Weights of a small GPT-style language model, trained from scratch on English Wikipedia: a variant of Adam for these matrices.
Each number is 500 + 40 x the weight over the matrix's rms, rounded and kept within 0 to 999. Layers, rows and columns count from 0. Numbers have three digits each.

# up: layer 2 MLP up, 512x128, rms 0.163, rows 25-35, columns 0-127
# down: layer 2 MLP down (transposed), 512x128, rms 0.139, rows 25-34, columns 0-127
up25:492501503520485569435492453505493504529503470462480546500473409444506453487530509511500493477530503456528501485547536477460469476522522476501481513536434521503480529542489487551534505522533523469497509485489501474433492528512571550459512458466484412613488495498542451479494489545559530510470554475523430535531511493541561489464523485484576524478521518503487496512491511491571537469542
down25:502510462477493500527521510499538489506531505513467481471462505511487571469532503473526488538503458475523495493519456485510568469494498471589505525485495501507508486454514480487446495549514553510491511482516476546508546458521525429547506564469430541440519537502425452538458483460508495435526506454498562492526505553501488484484494522493451432441471471524504555498479427518505551572499
up26:544462493469522532501469483503468527429406527429607517442481494572446499492485472507469464567494539536477520529484485508512470444508495496525522508477459549494504504513535515541505611450489448414450512549455461498496499522413524556480527532453475488480492489547492478508574505514583503526476525493511513554618490574488522579504480496527499463435493521489521411497490471446520496451558
down26:490486510458431464573438462483519471508553529534453503466538482527516495501561531483581555520475510531476492514466446517517425523486490527499435474526469525452507481511512511425455514479431481549492537522511463500516447482482532575632451469542561505476533465563474526573427502431567506480520510496450506488483518543509502511511480495507538448448513491503503524472520523544478577459421
up27:539460542476570540518490496457416451459520472433495502487438465424494497452528536517498546474566483515517529467467519528381516528530549513502526501543468433535444502512493546491514589506460542497494489508510515505440504475498536495459506518474488475545437503527489536533445484504574521510460493524566444517517461533472485473503452480538520534492525485452479523584428534493521548527534
down27:469528509514437530542526490578510475490530524531538448437496503457512528483551467498568535515441471456479461445521466550515464435473487549500507498513510545525516472464396529508536470478427522561560539507481511528584497481447488457533495521436476523496531514459519485533539502464459478554557503493522544438528503497446500515444529484534462479473510494456552473505485502484490593501502
up28:512514529614479546517505469520481519536435494459522483488420446412437492510439579457502587468547498540501458479516486490555465471493498469485434553497423435522448526543483525525534486478450500487483527526553507555461526451550468488504532439507480480504520457480448503505564485477534535499511605486505447461564394478490490443484528501489518530460510556497526483557531494475466521478502
down28:435457444500494499503542478550587463533462527511513528505482386484581528497542600448541535502509502479476503537448563511517497451501559472518486541491494439504463483491501580473461487485423466481452501536611466481547523532481450501553504514544438533535527450502404489536482475515542533514472538427434465515589523511497504569467464533511488483490475587476535452519531515489441542495526
up29:453446502494498488544474516481490510474439518539563513459499462517493433506400528474510499546519444501474573485551529514461447473478468588463463558455430475503533477560501483558529524492487434514479499525528531486469517409515498487526484489534491497433532505574498520432566521520446469491507537425448533502576504502477503573508474496572460502579496491423438431598549536528497515504572
down29:433506464522566500573433471516464486484511475547578521494503454599517510430536564455500504445473483462461475462486497511585477473504473492550442502520435548556474512540523496544449476513463487508403482503519465513583479516433542488481432503522567468521518516573466526526508473478592506490510476499485530452479510498591578506506491471464457457525547500424474512517508516487530552493520
up30:551539561549471521541546539521473540475478564561569515474457448498438448426476497559468511429637424557485482443541493495441481431491510521484464524505448526458443438575520584554649454403440382437498446450514530442435575511507514526548424528512505417548479518420443581493518457469492451477526525498501463537515464466426487450493474501514507547542524509538449534530444435466549508564536
down30:533531489517467468509448549545493544552483528410560457498510487496526526541556531470502490493446516430460465522444451530566482546550405549458502511590461559470597541474479516501522485546528543451512499520442520533476593433552545408519540501442526470491475509554433482545439446420555586495565457497431524539482506484545489469509609545488543544461514476401473587506403481513506432500440
up31:485582520504496473446515537452442525531522498474556498511488447458478469473464475497507562499548457533459536529514500496460481494505514540554438531497455534518514429484491513534498478420455537461537440496496523474471461481491516452518473503512505500535462471487536504519479452523534529556484469555538497515511537521424506550482446471489500640537500495443544490452459523478529531568480
down31:509525513470479539509502543497520496576506449525488534482521516482542488508490470501496508520481507484458501521545477505494469518484466512516540494510549547438498573532417488518478470498476532486453424511523454457539477486451491482493513532518490465495467531463646511413487451551524537466472487499514516519530488564436507456526514623460517510509480457513510468546512559513455454540490
up32:494504525495522537515547475439462509450498474566508488523542481526523527482529553502444547471500499473494547465389559546504533520507492518517548493487514478496509485470530493548539508507493489489505538556520511501453455543506586488493521516472504524546461488524492527480461511454529529508522512566549471459519395484445484478534518467479469555432561485461484431486509493471473534515502
down32:490502492507496515501503451583509506483529539517534484534508478517508497478548508544543564471490521467527522458500486509466490495476478507511478460525475538438450526552601543473502506434494500502479566487551506487517509497484527480503498509498531493477479503515475538495483495480503443492517570522528432466507427477503501533547477392485460481466531526478425477482501524473459596519508
up33:593525519536512487468518481451485490530462534528500525500462475474484546440464424484546553450570448583506531444465525542464551466440520487541494541536394484500530520497512494505564578476464498511463524442561478458506559512483524550512485500475481437512513479452460509506526486440493444503485520502473425502542428509491482472559490451522458550494483428527534533556517551524521538549498
down33:494495478487450460391483506473527542527454610511456531458524459494461561495524492519485454486428519548411451550476494523514492508512501491596506532529509521563515496541491543489532489475455479460483524531521498474504480565479445557515485542530556464538519458509507487450489473529452510587522488532471471543538582531467466450501433489469531431464468539511532501466493501455574555480528
up34:521508483593416465543461495544448456579528458532524605574413528485488504556465414517532505461512493578478473501516498502526563486472535504553478571631497514515498510552529541476562522519421479513466497475469533403430525431529496463486433530509475503484495375457449559493499485413532398539462588569471522468546460525372511511503499489527475483501404464622477457521452515586547495518464
down34:565627489544452555519420543553551552511450510502437456530515475551473463485484517551463554492470559404402495453584422571536464582528528514496541495550480489554506552564475454479549418503430467483487508480423496415429486560500546538519460504547446580435511526497435435500532465450525468547571436575517530530499514510467452523485535453552551477542431519425474388548483470486485557509521
up35:484470514510428441563437444435470455611565516467501568569494505521512503560462517505522490464539464473513488504501440525454482499436488512515447504513455521579491490553476509474508423506467511517499421508500572511487501498562491487499377442645462479469573497482466503488491515546526516495567500504480512532522459442457539522521465485497502516582481489488462592581515484573427511548524